Part of a small language model's weights.
Size: vocabulary 32000, 8.03M parameters.
Architecture: untied embeddings, normalized queries and keys, capped logits.
Training: a variant of Adam for these matrices, 394M tokens, 6009 steps.
Each number is 128 + 24 x the weight over the matrix's rms, rounded and kept within 0 to 255. Layers, rows and columns count from 0. Numbers have three digits each.

# v: layer 5 attention value, 32x96, rms 0.0951, rows 0-31, columns 0-47
# o: layer 5 attention output (transposed), 128x96, rms 0.172, rows 0-127, columns 0-47
# gate: layer 5 MLP gate, 256x96, rms 0.213, rows 0-32, columns 0-47
# up: layer 5 MLP up, 256x96, rms 0.18, rows 0-31, columns 0-47
# down: layer 5 MLP down (transposed), 256x96, rms 0.182, rows 0-31, columns 0-47
v0:089112138091131106142077122152176111112097128162124152103096141108106125117062145091156118113136164127156136162111123133087102126154118141145118
o0:154112057157129101130165135150142206168129098140107167140103153157104158103116147169108132154132158127132150101159117144106165135162128133159127
o32:113115085127171115115151108138163154176130108131127122155093150151123188114148120136125118152129127149127171110109162125093146155127144158167110
o64:107132114104145084114130079127142167136126093192084120127107103114091112113124144208153155120140229167142105157115121139161138164144161111140122
o96:129136094126156071117110101161132133153119113172122160136110122117154151098140113155146151150151177156156120167111110109120148138134157114130126
v1:150132121099117130074111134159076131119138158104120136121090184131149151087126136112140121115153149112127144137118140131171142119103109108143112
o1:161097093144119096105109102143162180153113154106115228139118107130160181094136095149123108101115135111100111088142131134145096129151140133138118
o33:157078143120137097113115134113116129117131101134176147117163140163159176109146140148124117109159128101086143131154173096106091114119156103155145
o65:129133129174119086124167082169122134130067176089121161120104171112107133131130157082162152151143138074135145121124128150145166121137160087147116
o97:137098159137115138099126122118119156154125145111135124106106143134143126155128109101125132119137141094103152104142146159175116106142129135138104
v2:107127106148132163135110121147088125136109115145151141166152128106166077084122059122118126198151144135137133171122157122130148144129166140110109
o2:127139135139140133148141170108124105105174137150151137106123132137102104116125127130085131154129142150113113163151134112100129096128080144140138
o34:143153125148124130129100101136141086135147129130135121130123134111121108120101110135125111131102133148173121148100111109130125113110112140096123
o66:180125143170107133136111161128084148140196114145166080153158125121162126149106072155169133180081162134102190227146119178106116099169134127105148
o98:117137133133129131127080120128094102129158146110154102154162133115124117124123080137144139170132111143114150156125117129106116131130111140102128
v3:134138104156145097123130089157114103106142130117110152064126110121126096134154139111129161120089124164130126141103107170137131123140149118131146
o3:150140130150116147139078129128108102104132137130114143117130109116158073091122109155123107121087114128123149127156134126119110109150139137116143
o35:146168146164124118150097128161177122090116127121130118061136171104143119159147145156150163130065161165088153112114158146134138133165101158100150
o67:151149050204114125057153122187136109110080142075114147148099111124101073172132142095133157135116166132144154167175192149107155111159149097143149
o99:187129097141140116106129131170111134111099100129140126099121115124190108134159133123151143115105147130126167137169125121147116132153108109147147
v4:090131152096137162147099128125132116124164156119114109158106115144139144131108119101123106154177123174092076115131150105147145141112119143138144
o4:128110120126116162136152126131137146149137142152142139139127140116139135105143130136132108148127123188090091127102112149116120113137159094135140
o36:146089126121119187161148099116136109100119120118145139105123102081154115109102144105149131146131119187101086125127121135159160144127131114145158
o68:177138074133109136100150073156091136091127148069156148140059143164141158141066108107115140133177081161095089092079121154121197131146171132178116
o100:108085142117111182136131132114135127129157098102151101133124116154129138165120130089136115129121092164120103107112137130141131113126151114140116
v5:159100100121131067148113137127123158145112135116146134148133144106112176147096139135094181148152128123131112118161115101110150119105128115097143
o5:115145088119159100148151167155156159132108078153146121126131155138108128158078134121091143123133132126139155148135121136126144125132127156105115
o37:105104102144125127141161134107108174141120107127139180153124131113108116110127128130087122075138152072150173173124123130145104127126152139125097
o69:111093078130158072179098176146117139144080108101107200118147190100137199088128152129076109122140131078123118118123081149151106090090140143124159
o101:104110104123150110138144130119140130140110125135148150149104153143130175117146123140118128148150146087174117153161141101152136154127097121114123
v6:139144152131097157104195133086111127121117110148120124169123137103129161151139144149144110105158098110114107117156149144124104128137165134126096
o6:110114118123172142159093085123122117128109106116116140099148131146135142129118134113134129114106101179118118113096115123147159146143141147127109
o38:121112154131150142146160119117087140127113088135150183138141156135144135128129146133131117153090078170078094093106128113116127116163141140114149
o70:154143138097129142089126091113124132133129080149196134115124128167135132158110141112112099114149089119122123068142162108119092126109108197132101
o102:132124137106150140144125129092128122113134112145134105097128121123111129166099162136112113117124086173089108087120150134123098110114124161127104
v7:082106143128121157153154158157102106117100106111117112130146151099092136141111095126117135083130152156133078117137123093100129125105101133070151
o7:141113126090139118097133108165138120127108125122106103137140141116117121151135174145126124155174120132131120125132153080110114154121095143122126
o39:113120110079126108121114132138104106120151104096118073159149107128120139120127122143134122157139124124145127124109166121105120146108097120134123
o71:146087145113093152128092184122092103086098091124102132136149126090081205099120148120166148147107130178090110141130117114084189114124143109085121
o103:126098152119144119117152156141101117117092134127131131147137116116101132125119143134141118142131134119160112141115133106085152125104109142110113
v8:158125159084141107119127150107139118130131057147138148134147110156124117111128107107109143091120133091092162085111122128126169162115143127117135
o8:109137104184094125132125141128102133112114131144132162089098107136146166114102160145096127147045180127114124146144123182140151145135115159153127
o40:164111113135127123145114123102121147133087141128111150123112114157128170158107195104165116111091155155132133111095146118175155109126113168159141
o72:093124151112107127140195158097112097169174045171135130140163107134129087155099099150074114081098176099154133131110129126150094100123094140128154
o104:118126124095096144105136162107129081131139104156131146095127102120140148152098144133101145115114131110110103102142143151133146097116108155131121
v9:168103159159110118158124136108123123140106141134119110126118157161154123150162159064149125140127158165116108082103108134136112125106153151158070
o9:170116124149137127109080118163122118138157161107120152152114116062135111106139039159115126131110151091167145103146121110150116125189134104144100
o41:153094119149108156100113126122158084140151108114112058116145125099161128142139126128146150131149151121112168094112122107134118124108134085172140
o73:170122113146139147156133132123132125167099086140132085096142096135196134140113133127146093141142168163156113073102147085189107145105073160163103
o105:152123120168139143124157134124133152103103130125108125148094130098171093087136114129142127132134172151145114162100136121137141163140160112158106
v10:155142096190148092106113119149145157098137128114148106167131114123136108113143111104125102092130120107091124159122136143123139123120125136128154
o10:129140147138141087109183109166117139125120154121121121121148110124146162150141083088135122113118130102173124111134131150108105134129135111129120
o42:126140120156125106096152161087110145105150145148119123097144116152107174136113098118121119083162143088127137130151154143108080101100110113125144
o74:098146138153167076167174096137121121103096181099098138147120136135129099128121148089145165113162144118129131125144097140134144156137157081107145
o106:152132144148131093121172095145118148116115143103129146158145143148138138104140090100147133126148147113169122109199152115138134123133108122110131
v11:195163157114157151095110147119171128167115167123089155118132169103122117160139100122123121164146091075145169084136129150128126137123107125122116
o11:131138107109148110094113129122103096116122138136153128137117115139143132128148118130121145113123132079147141136148122145155129135156143107134108
o43:107148129100146120107120133143143157134151133148113131068134153100138096114133117114113169111159106120086132092124116114116131104099131118107134
o75:092136122072164076087105139132159135183117137108100110097083129100169000164070101119127145091154093121132077051125104092166166175110088157096116
o107:163121122110163096082087130111126114146114136113104139084122143105130110164136139116150177123155112106122115121123145103132141147119106117111142
v12:107116125132109127116115157132098151127161160143155127118155107141111103104171159102169112130125087103164098173110144135120112134139116090126129
o12:113122117133107100121127126151115150126114134121121169178107114097143132133150132092135151100134119120127145106140147141123103131104139109137127
o44:105122121112135115149158178125122180111133105131110156152148100113125135122119119123137135121141127129102165123119146141080103137161142108117115
o76:115152104109158096153138132134120132099100200118128179152119142111144130097134149090162136127155105151144153161149112125116126117147125076121131
o108:120133140095159126157148138120112150095122139109132140154157116110150130099143170130153130130142125134136144174167123104088110153126095113125113
v13:127133099109104152159129138141164109131120104110175126116128134103128146112135167082180144138097097153131146150114102153103152120116116148148092
o13:149141085152114093124139124130134150145127108145093126156105123164141126104132116197108132125134165125168129129155114162131124145126145110124147
o45:140114089129130099123156155138169154151093141111151135145120153146150147152156138137146143115137097159127136113140144116139125170127118092164142
o77:180146113132122111146165144140142112153112082158130153120123088128098112190158122153157123132148179140148143111119164171164130125126116132129160
o109:131121077120110103096086135157164148133085115131136174103101053117131112147096130128133151104148151153115128173106126177121148129113136127120158
v14:140112174170095087115133129114180121105107138126142140153113062172120139143111056119108119155059086127097156144160102124128120111140107153136132
o14:182105150144166104166183105110139136137128134092156133155130161160117142114126130114131109159101119111141126106171146085120145117142099141135114
o46:166115152161143104093085087101144138169143131123114134177097139162121151120115125126140127128110136132120148135120131122114109135112116136140119
o78:110103185096181107176143116098128145133162137155143101149128075125137091102139151151149169136119106154129101122124065061154131144114061122100108
o110:155114182124177081145166075131123126145125130143146162177117120121124135043147157139150146162110119110155079160162115075106159138093128115128142
v15:140113122125153166123126129129114125143126120121123129107120163124118090155135135108137128128127129153135086140135111128079134148108127129131144
o15:113097112139106137119136096112113144127126117129124132169117131104154152136140123127150133137127139124114127122119122146118111158142150100139116
o47:115100120117129134159145144106128167128120117128141168135146129112162130118131116145145161132152138091099142131159137151097124183138158102131124
o79:105121091139161123142089134125130132143086101107114174105121156088134134115111138131133114109134143116168119139134117104148104118128179106111161
o111:128111115140156124130130151118127127119117099122115123120133131121137099143137133129156144128134160125153116157141119126105119160119137117114151
v16:131124133140164077131208140065121128132120127111084115102136158105128173109148108126167154137147111124141125124127132130148160090110082152123119
o16:127132134090179160133158084113128182092121111080119052162142169157111095128162164111118103103151093169140126097154124102157137158080191122105078
o48:108115131100156102168124124135158166159114089104116162143126155156113116122113124129107150150122115158127147092156126148133138119132112144117110
o80:186080132053123141121071107126134122143109061096112154118135170112123110122126130123189086135112114098098138078164139129129109116104141208083126
o112:152104143133167123171107102114160137104106141093127121092081123112113111130106135120100120120105089122107152101126107119121143133103157135124119
v17:143141118171135124105124160154150116134161114109110124091145127119096214139130115130154162169156094135152131070125126097082109149160098116154125
o17:126156129134147140151100137113139132119127114118124093127136157159150105122139135143130123128112121148104114152105128146123156137143115152115139
o49:118145140129157142145101130163169127119114134118099119144130146123117093133142132138124119135115133146143115121120111123142136119133100149108123
o81:146124091149119173110142151131140113099171148126139160157152148159109205097155085105078100176122052119100130120081139145090100102104073172191145
o113:103131141152139156135121162124131149134143128124147091128132133130123133133116120125081110106146088117119124090111144124104145139138077115146132
v18:118138115115123154156115141115083146115140102123155143114136120128142152168130111140161139145127113112150147144094136163102161146088147108158162
o18:097131123118149143158093111128111163116094122127114152126140126148152143095123110139133126132120153149129138122141104147165121118148142140138114
o50:102119147128157182149121122114076169122094130130116167111148130137160139127131113130149113167120134169113146133135127169134177128163136148141153
o82:081111137118104126140151119100117123155079113109140177120182154170128121093162080119073134151131084150156132071085143115183114115115103131169104
o114:104117139112129145141113157142136128132107083132133147116135125157138129129115133152120142158145134142137130142124116146148112092135132151115107
v19:159147142120156137152101127140109136113135151116136111060127099092157112119128156102083118081110155122092137107145123132090135109118119137145162
o19:113114107143083108163143160152112114124165135137087186119126108072145163091136104174140133142117174139110127132160157151105095124166104102143143
o51:121132115102116127096138136108123131110141138118102194108144085119134125104119125144126152114128144140085121121136142126132112143146144126125138
o83:098133130125102130195088173128116152154189090154075133092128116085158171100138148171130099081092197115099137162128103124114075106146170117082160
o115:097165099150092100138164149136111161146127136132097201100155135112128149096136118159093126106129180144101146134102124141110132125151174121152127
v20:124130078101151102115170104108137151095122114101115114122139115130104162119072140146133098108129156144136113126111099142109107131126148147082131
o20:146115130118130119108084095103108128113116131140075031135126130125131099143164130154129107107173140190149114142083161137153119160099146107133142
o52:110096101110141127131123172101163134122135116127119115119125103117118120139123131134116139134149138140145123103107114162131123169137114161118128
o84:131100099128112159073093164067141103103088095084049131119156142150078192108102127107117102131140115184133149141131131128063106167098173101149128
o116:157129076129142121140129113138132120128129112122124104115147120154125137164112147102129086107143141142127160134105133138110104149096158138128143
v21:059136122160137162109163169088122139136131138136156133154150135127129102117106124117142155152120123120124118071118135140158109110132155124122131
o21:125133161116119126087101111127102134117116136109145092119149124125094098141121129095164137134176110108123165172109119114110117150108139108119136
o53:097151113128101111146142167148136160137142136140116110121130156140102116142090096124112128125129128116106126158147112191104124133101138121092139
o85:124112122124177126131138154117137164152107110109153136124182126144148072129095144139138129137138156128168125079125132160159129154057084178122157
o117:123141138130125102132085145107093135119143156098115089114129134124101102126112126101154128124142108126111140112147135129112110115090118130128161
v22:129116161134119130138152159129146139083096097114124145119103123149096135140128119156105149116176130077134105159128132156092112139140158132150121
o22:126147158107138149156134139164148129119111106160121150124102141110124096119119090127121124098099156099148104154167113157134157086135111142122119
o54:117116115124158144137095160132114140107120124146101138124151101111086125156081129132138148180193124119148061172165099123132157097133116117128145
o86:095115170122112156154112175106172123143134072087115118090161119116114165100121142188091114042112168078147122144146124093150071131107103136135139
o118:131123147135149133172122122124165121121135090154087109096106159145140140118102128126110117117086142107122103153120132125135148125156107161099124
v23:099141155100096147111132139132145145110150132108138111128128176143092117158149189156189120137138115164116158091139094110122149136124170130158118
o23:147133144104173153116142095122117139123082136126097114105162144172155158128136106130120139125136142153129108181101117134170120160147170130114118
o55:145095156144153126129142127100115118093119163135142139137132107161102123126141147135162126175121127163123139141146142113111117180174111130155150
o87:109154155112123116134180082090132132116129170144151165131117141215130106153131136103091101133166096139132132129083113083133113130106090153189130
o119:117148140103115153120119125116094111109152143151131105095119135142116093181138134116129118122133103174098147138115141134148113097126107139130121
v24:164138111091128153135109128140142153095169153126114150091147169128163134133098119132094120115060125096116125114125127147144147121152110117090131
o24:139103109134135126142143129135145156118089119102107166143149129131144172132129112104130104114131137122147116118135107114134120142147149143133119
o56:127104138134140132134122107127137156115105095109128156102107154151157155155130131113120121144091124167107135134123114166115166151158116114136134
o88:059105152095145101120141114163139138107092183081113134097120150146133055128107089106080121107134114094137080088152101104166116165162120096102098
o120:120123147119148105132124127155165153130110125128129156112096142147125144141108107120117123124113123105105128134155090136142134110143131113111117
v25:128117116112112153126146137140127118136140138122102121124122085143171128126164088121099136151135122119113156139126106127151146147137073134062118
o25:163104154165175113158119083143126123145083136110156179139116127132125136096142132125131076116111115114124105131171176129141135116138110112109101
o57:158102138147173156146085125131124115146079117131177153114133116127164104115121138092182115127089126138145131166099131108129150123154137102103114
o89:144123118152131137157091144126163085148109127107126149109150113094144140083164131097130134130110076090118100135099065143138150122141105088058089
o121:147117147139113138112154090092106120158143136120140151132112125103146108094144136113122100130142103073147098166124122118136142129153134124087112
v26:122132130146131132135097104136148103140102133114120123148143144129103134135100110130157094155151160108100133137125139127162159150137108142102158
o26:133119097126138093117164108142125121155119104128131120157130129133125139145134155125108139152143114123138115096116158130102135146104124107102127
o58:113131115141149095117112118104110107150145133141127132115126119145120150130134139127115138132160122137108140088143182094118102131106113131139137
o90:100131120117156073111122093155124146084106178135108121143087099120112105171107140112176159127173146140106100121107119156111203134172165081070127
o122:150128109129153083105136090149110126143132122138147155171141124125139136137144107142179151166146154117159094127119155099123169155139126108094149
v27:120127101066153104139159131125110161142136101146111125153134161120135124118155095165169126120140134171137117150125119090150105147149134113108169
o27:107106129054169128105122127126110134143099109105132096172138152125109111188151143109128128140173108138148129159135153099115120141120129124095117
o59:132123115077102160119101164113124116136123101146149138125122143143119066140126144180121116131132118149117112141133136127130119101145126134132122
o91:107128095099144110088159127144134109096096160104121101183129170126144089118108129081160159192147078166093118154158118160098146135166131125101073
o123:119141123063128163112157110101117138115140113115154088196142177113123094136163120131131124162150122150136103119156154099115116150143124134133118
v28:136134101169105148123125155124155123111085162145116123159129086105127117159090127167086156100110102104152136127117097105098134090141146130137080
o28:142148158140114110118138139130131133105122129134120124076137098137127143135107145128130151110182105136139126130120130128139117128088140095112155
o60:134119136140151104110143159146113143133136161129167119160134106138132171117132099125118162102156075093127127126147101112119103096101129095093129
o92:115125162119132083148080131058141140106096119151121136060160119152107198115149116166083127033196106135164125075117080053147114155101117141166099
o124:135110151128122059138089160156136118111092131138098150097124089145139156158111143127143137105156108146131150138125096128138086111102118136118132
v29:114143154107117139145124140147135155148124170121109134090147102133118135140125094133150059095132164139110127136104118106153140116139202123159137
o29:103118143129164138099111128093101129146138122129094115135157150115146116150141107118104114151156116126089130140125163116105123149124162092144119
o61:099123110126125121120153130121120157133117123135127152109170132129122144127159127124138131133125134145091177144106159118086135148137127134133126
o93:071144113115141129136147125088114143118101170145092159141139135159103134093124108098087104113189100181122149142084099094120158110132131125183108
o125:116141108120152111127164152115105125106115124133134138137149144106132114120162117124155123133152159134120143155126142094103130116157121124127128
v30:152133115103126078115112127130130121141165137138175130126127116075124132116115056153130146133115155152134067113144115160130117159143140095121070
o30:088149112131167088144074154141133097151107115143128169091101092096135175150098120145096158105088132134123110124110089151163138127162139127157149
o62:129118140116150155139150172084087132109134114140130175110118097104131106124125123130116126126082140138108112141161115107127132146180122127088146
o94:139141071174118135069147154104140111137105140101159218143150146141097143127139096110066110122117122147146134130135135133079123127131139133178129
o126:134127094107139115162098176097154097146140112152130153082088128140110129123098130132114111114069124138115119107135121128132097121141107182138127
v31:141142126149137113120159077102127112148125148114107141152117161112131128105176088108130127104141150111155144099135155132126151135148102118148126
o31:125148149187168140163075116121089112154147129106100141131141112169141139093138101140129090106074111128126120122112134148157145146144135118134123
o63:098137131144166147151123119076129135163100149147118129108119123129146143128143128119118124107102154151144117153122130133118111145144147138112123
o95:124110127136109138167136114097137098146126085104143186096156148141093142137179138125146100120124120061154123069126179147136107116146149174088117
o127:164138131138151143140093105083143096144151147129124138084089141103115159146116146104104113082104114113108118065136160141111120112149154118140116
gate0:083146144092146100144145121162172152136113072128145120107123156159082104077104108134135121121135152108136144094156149130149117144137139115111104
up0:155140133114096127100137112158125145173121154103170146128126168121121104114119100137138119147165102138120136084121141126130150156170166107095121
down0:111124114120152127139093108146137128175127160138202201131201203125140109134158139128144147120133140090134119141139110110113156129127156108130145
gate1:102096114171157108130120109109172159128099116167084100118145114138157186089143153100124121117124142140125109101113091145129102155091088113130112
up1:129131149184103159164119110105146106125126089136114099148140117124129130144147135180137109105132148148105149144130138139074105134163151124107140
down1:122131124107101117130115110109140091142121113105103115127099123136127109163085127142133145187111140121123112163128127160179108155095118112156129
gate2:099116112108114113128140132140159147146109099079079125078120112113103113156097162134152103113149151112117108078175161147108127134122130134128115
up2:168119139108138109163104153115088104142150087170120127165134148106168112113124116075157142124084098123109144124095109121138150140155123156130136
down2:160100132093133170130167120096130086121123128140128135119120142157165164156138092117131100125103112107132124137119132104139165111138117156104128
gate3:170135142101123161129111180130136138138164115130128111085119146143154149118132110165069104171148115143095091076128152168148085134125116141142125
up3:128111109092116127158117167089126163130147143126117135123117161101175128151083119101127136155147122123125150122133159164157114106123134101122095
down3:144104131114110146135167126116124146133129084117158081109151132146119171164103130108141095125098122122131154089144120108172083121117109149153082
gate4:166166143130100130122142128155183125177116098155133091148086118134109113120119177152130119114125142122114101117123135127134123150126088147145131
up4:142181159099138129155135152133165176114126117154144149160079092109124107107138120130149109088146131098108159157131119109117134169141129124105142
down4:108128152140112139113131132117147197141108115142173165108125170122125145099142133163136108156111120141118123108107114134115126121130116146100135
gate5:128113167145078113106150136130091147166110147199142129113130134114182099115176155115130154132072095119123154109117092176141093126118135108070124
up5:122156144123110081167108144162125156141134103117125094172134108114103127142159126116140143105196107124129135142124142101139099086107129131132156
down5:086155147153099105148132137171130092156121107175094105132112088065153154129147153124103116088105106114100094108123118132131137116128142136129106
gate6:120147168116098097117135125130130115100108174084152149144119133094152121117097143112118159168110121119128127120139136145057132098139100114098121
up6:105120107115140124094132136116156123138149128109154132142137115097145127162139138136126115133123128138126189177157159137157123133134133133134134
down6:162149151135104106107152083145157148173099130155128133105137151095163126147135138120118112178156118094131138115129144119154106116129110144108124
gate7:128156155105129117141070132148126120111159153120150109139093124163094089138104180123174175156129114114118112108150124129109114149141139103125095
up7:153143147110095164125121151140113111125145150112127105139124132088121124112132146119135134143105150171090114133149160143116108118118128146117124
down7:158122136143131110138070115120114084152157156124144101136141124130141090132164086151146173110136138097168101152122184164150140173122124085140120
gate8:096135136152125138130131138123117099134136155144104048156069148109104127101180160182146120154129122125049070142107117142135146130133132076139112
up8:147088124128122131124099106119093135111146092141133089122116085132155162156135167151161135135182153123129130116126149163176118130118154150122140
down8:166170127087128174172150102125133109090078138121176146128045123117132157114108196109079131124112151096140130134160113149136125100130125135123164
gate9:095144136103111139143129162124120167137109085125061136118101130168132146122098148117120120120143182144066115151123120120115114169140156103129114
up9:079111161134153110127124131137122107148129155117138138094138201144141078127129122109141147113148139174152129138151149113183180107108103144134130
down9:115161113112111150168168132141113153150106111135153135111140122127127117144138117128157131120119141116117163105133126107145141098123059103117123
gate10:148143127179095118151139152152124131104102153152134134150102115133142152130152123106144124142105137159103183174142108173077131111144153117102171
up10:159122197130126151138100115104163125105116120152163166090124108117120103102037145102134154107081157140152113138148071135120186136107153143129127
down10:139112133099130093158149116116143151111158163151127124144154109110112135136140138155125120109144125129141139128158089128116154140139158083119133
gate11:062159095133104102120115162112100100116114145143075097107112135166140117083116127091079102146109110177101140140117178110162122097140094155142147
up11:141107096183137154135136140132136145125124134147087087185133152103138118157120143109110120169145147149104139146145198141162127146122161114104134
down11:144171127143092139084143121128127117161091146120128127137088139140118082098086141154092157139130125132127146110121144198105120117111173142165140
gate12:104124154110120074135173154124140131165084150132093151128102151094132149162110117095171163113149166120113100148145136164124141142138118064053138
up12:134102133138130086122126118151094101122130144114099137140080095094108125162111163130143104147143137120114085130160145122124138129146147121089162
down12:153167148114166131131190112105147118125151121115135120157134128092142118135125132139163112114119124126132084102095151126101115108099136104145107
gate13:100133117115104139142132107118121075142125145117102141115122120102148147082118148124113108147125140154114132136125161120136133160087127130101116
up13:128143140115124105150087094141124134130116122068142126102130072116109105102115169145181145129143142135153117122102154130129159142101133109132136
down13:123133149150122101111094138132158089119094118117159109131135089125133112117118153122130153147141133142148138106147142110105142127142112091097113
gate14:120137084117127115154129142158140162168142136117094103158123133166150171144142106122063104135093120129136123153138102123111101108091127138158097
up14:164120136133105126105123166144111136161119122163142100119108105138144124156105151138142159138133167139146143144120115149177134129132151153134160
down14:135079105133108146120138137127152131134151092151100081141119118151109114147132134152149100127177166143147131189185132129120116108172119130116150
gate15:114134156089150155138113149130161148125068109116122089146153106148089120135161142139150094082142119133103154163149079125149121188112149089155104
up15:168080158133103101138090142139139137169147106136129133164123084130118125102101100137129146094160115169133123130126119127137197144129094094109122
down15:108144098126113135127175142166099115130143173073164128124136116177131120115082141132142110166168158146171148158152148099125116164108129115099119
gate16:136157134140122144134125165125119133117150084178128094123100125129103165083091118140122122116109141137115149151149184119134114144121113140121110
up16:114139113120112140130135089108124153123142151107155112131141050177103090130151142200150147122106158108154155149092112175142146135134168108145142
down16:126118122134137099159100109121085104138163108176148097146159132145138083123130107115184149124094110180102122149091145173143129130110138107112140
gate17:133125114139094117116138097129143154152127122162137138141108137183112141131114113119130104151170109126126128135123142150117141160101114102155131
up17:145131137174147105107142137088113109110115155111123147139131107167088143156104139106135125107124124215094129144122140118139123113095143090130159
down17:127144102093153103105119113119112122141136171105131092142140148171127096073126142107144149146134124139173162167153137096106139156135117127167123
gate18:142126138143118146118123120107134108131146153135127087140147153126079109154114119132124104168155099139097135151132142115094159117122111137158106
up18:162141175120134148117117153153108137104127107095117136087164118137106152136133149062136150162135125167134140096133128139136122170118141151168094
down18:136120095136138131130108101135121101164152161147139101080099176104091132157121148138145124147125108144136104112102123099096140108142109119139165
gate19:111124133104163130137135140144104162104119152119093147100081120163122134092132109107112149137122098130106106164146113120104114136131125098133118
up19:136139140138133088117159151071122112062136154142160121082162105152117149117117121142089075131155135152085118134101163147145108109134119113115120
down19:143096123116088112147130122102143113101121145151095150097140098137142141113152149123182109084097097162131142165159123137133125137116138148132132
gate20:063145136128147081134141118114141143167110124146094073090132143128103146106116151119089169094145123084149143109124138141159113107081114112113112
up20:119142164100166135156152103097089105164153129135134122067125149122111140111153162151102135123143101139113107101131108130142134107128101161131103
down20:132113127148147171119102104143115099162148158147148141148144132103132088157102151157129088160125127173115108127054144143071118090149119086150133
gate21:119156142174154134151163120125147123137102166125144148126109138156107088110146118129082110143124094108114120157151147160144144143152102127132134
up21:104156146153157148130148118149122126164184097105127122149145131122091129128167171126141158135068152107133171125132134125114156143128127135113156
down21:104131152134123156134228111116105132126121142096100110098168167118098119165145118125120120132100163112141093109103129132111155084143126138121127
gate22:129140108128115150154115138115129125124128131143117124103120149104106099115110157172113128117086141135087096128125110138169109132132118118142143
up22:116104109161108163132106168130118171136141112120155143145165092140132120149124086117142149126082170136125143128114124132125172086142159134135160
down22:121113145146152112110174128160072201142140149139113136135127132151139168103147113130157130154175124095150115186124118127150120123114140109144147
gate23:147136178130152118130067114144139109138109121143147094121076167123105084097123113124141120098148100140132127124170084105130114132126116125090084
up23:122118137113132158130136117136154140107103110116108119182146110133144163092115079108107099109129173130134102135140089154100106125164120116142110
down23:166144117139127115124126128127091167152136107164114128169129127142124086084177112135184123104135142111103107084170153128131105068154069123075104
gate24:131116119144107144115134165123169094117128123136119081162091147134132144098135109123138124162152076109096144140116152108135125096109131110130088
up24:121121098105104094109122123108117133114099123122134116140124117150157111171122158116094109094118118127168153127147121115143158114134145137105165
down24:122132098093118163127132080086127136129127135124153065057152143148120102134111125150106108109155140127166141113105135107158173147118116136106169
gate25:205144112162096190138116164135128159135129133103116147108107120177121116117089096115126111159136099152085130111111144212171119139133149115151152
up25:134109134105105148134113134121117177156179158151141139120122114138140117130143132139119114090068151141153171137127153076128082124139088115111132
down25:141144133125150119155131142141154135127108158184166116088071106130122109124175134130153118135126130086123163152123108122130118092154103132106155
gate26:124114164127121167108089117128090126134143140120164119176094168125125109148118130110164134160142088126100108156144137151100163101104088106147101
up26:153133174132132127134099134154041108104143089120152112151089162138149103124111168105160102151123139151163156109178094092120131197135135137124128
down26:150170122109161145117194115114111111160149103111148077149095105109101118107112093156144133146114090146126120168142146132144107174140138054125145
gate27:123125148156125093155139141143140119134138129157116080133128140133139154125151165163165135140162121121110111139137099115125154125089118122123113
up27:145132154139128104141091112184118111120165166119128106103115117143113130114190136087109112159133153132142089181138139120131128140125089129107106
down27:110114135104133110132119165159105117147136139121152184155144122102111141108113111138141132125115169144134120149120101091143094109140136093131113
gate28:101129164090109129143113151155107146126127148154126141138128082116121156103159091118137106141151090126136184152135149150112078130078102105102146
up28:126134174114136095144139074124147137128142153146145112100090123136152132065165119153118164124123107148154156130136157131125107112075124136112075
down28:127122134108103141128097106155141104134117128138117169081126088118129152126119158106089115140126128124145117118129107115182136058134095142153132
gate29:096143174156100112139128175134122126152104137114093149142120130125155166128132140136131157121111157110125114142145113163154125134100111103139123
up29:151131123111133096201168119114152144114117148145142134120136170118140092132128118153131103114120155122119093149162139137128113116111121143145127
down29:144178137116110132131129170186134144121152119142130144088130137158103087108126109123152098116118152103164102131153133115124133123104130126159148
gate30:134132104144081124166111151142146120150121139176112156121094111144109136133095142146076175097094184149131135142148170148117126124139165146133152
up30:107137143148136094137135174133129143148135112128110131142159112143158153124135089112119173133096143150109111097116130114148108099129128159163109
down30:139115131149151175108143081127155127112102124121125143147139143102122135136118124095127116125162066145128082119105140103103126124083115157116115
gate31:116130142122142088163103120135119139127108135106113110152130142073119140125169139151141118154134159112156117158185123128136111137124125119072128
up31:101097168095135103089081092126173134099155111094164130097139136163125084157137121100114098145117123096112106135104152144132134121121092110128154
down31:144122155129170119143146154125103129100115107156144147140115109138153095138141130139165138142108136131103123124129106152130113130125172110081167
gate32:161121073081115167107094139144112118129099139106121126054119121113118076141121140149121140145133137126122155121192151176136121147106109131144112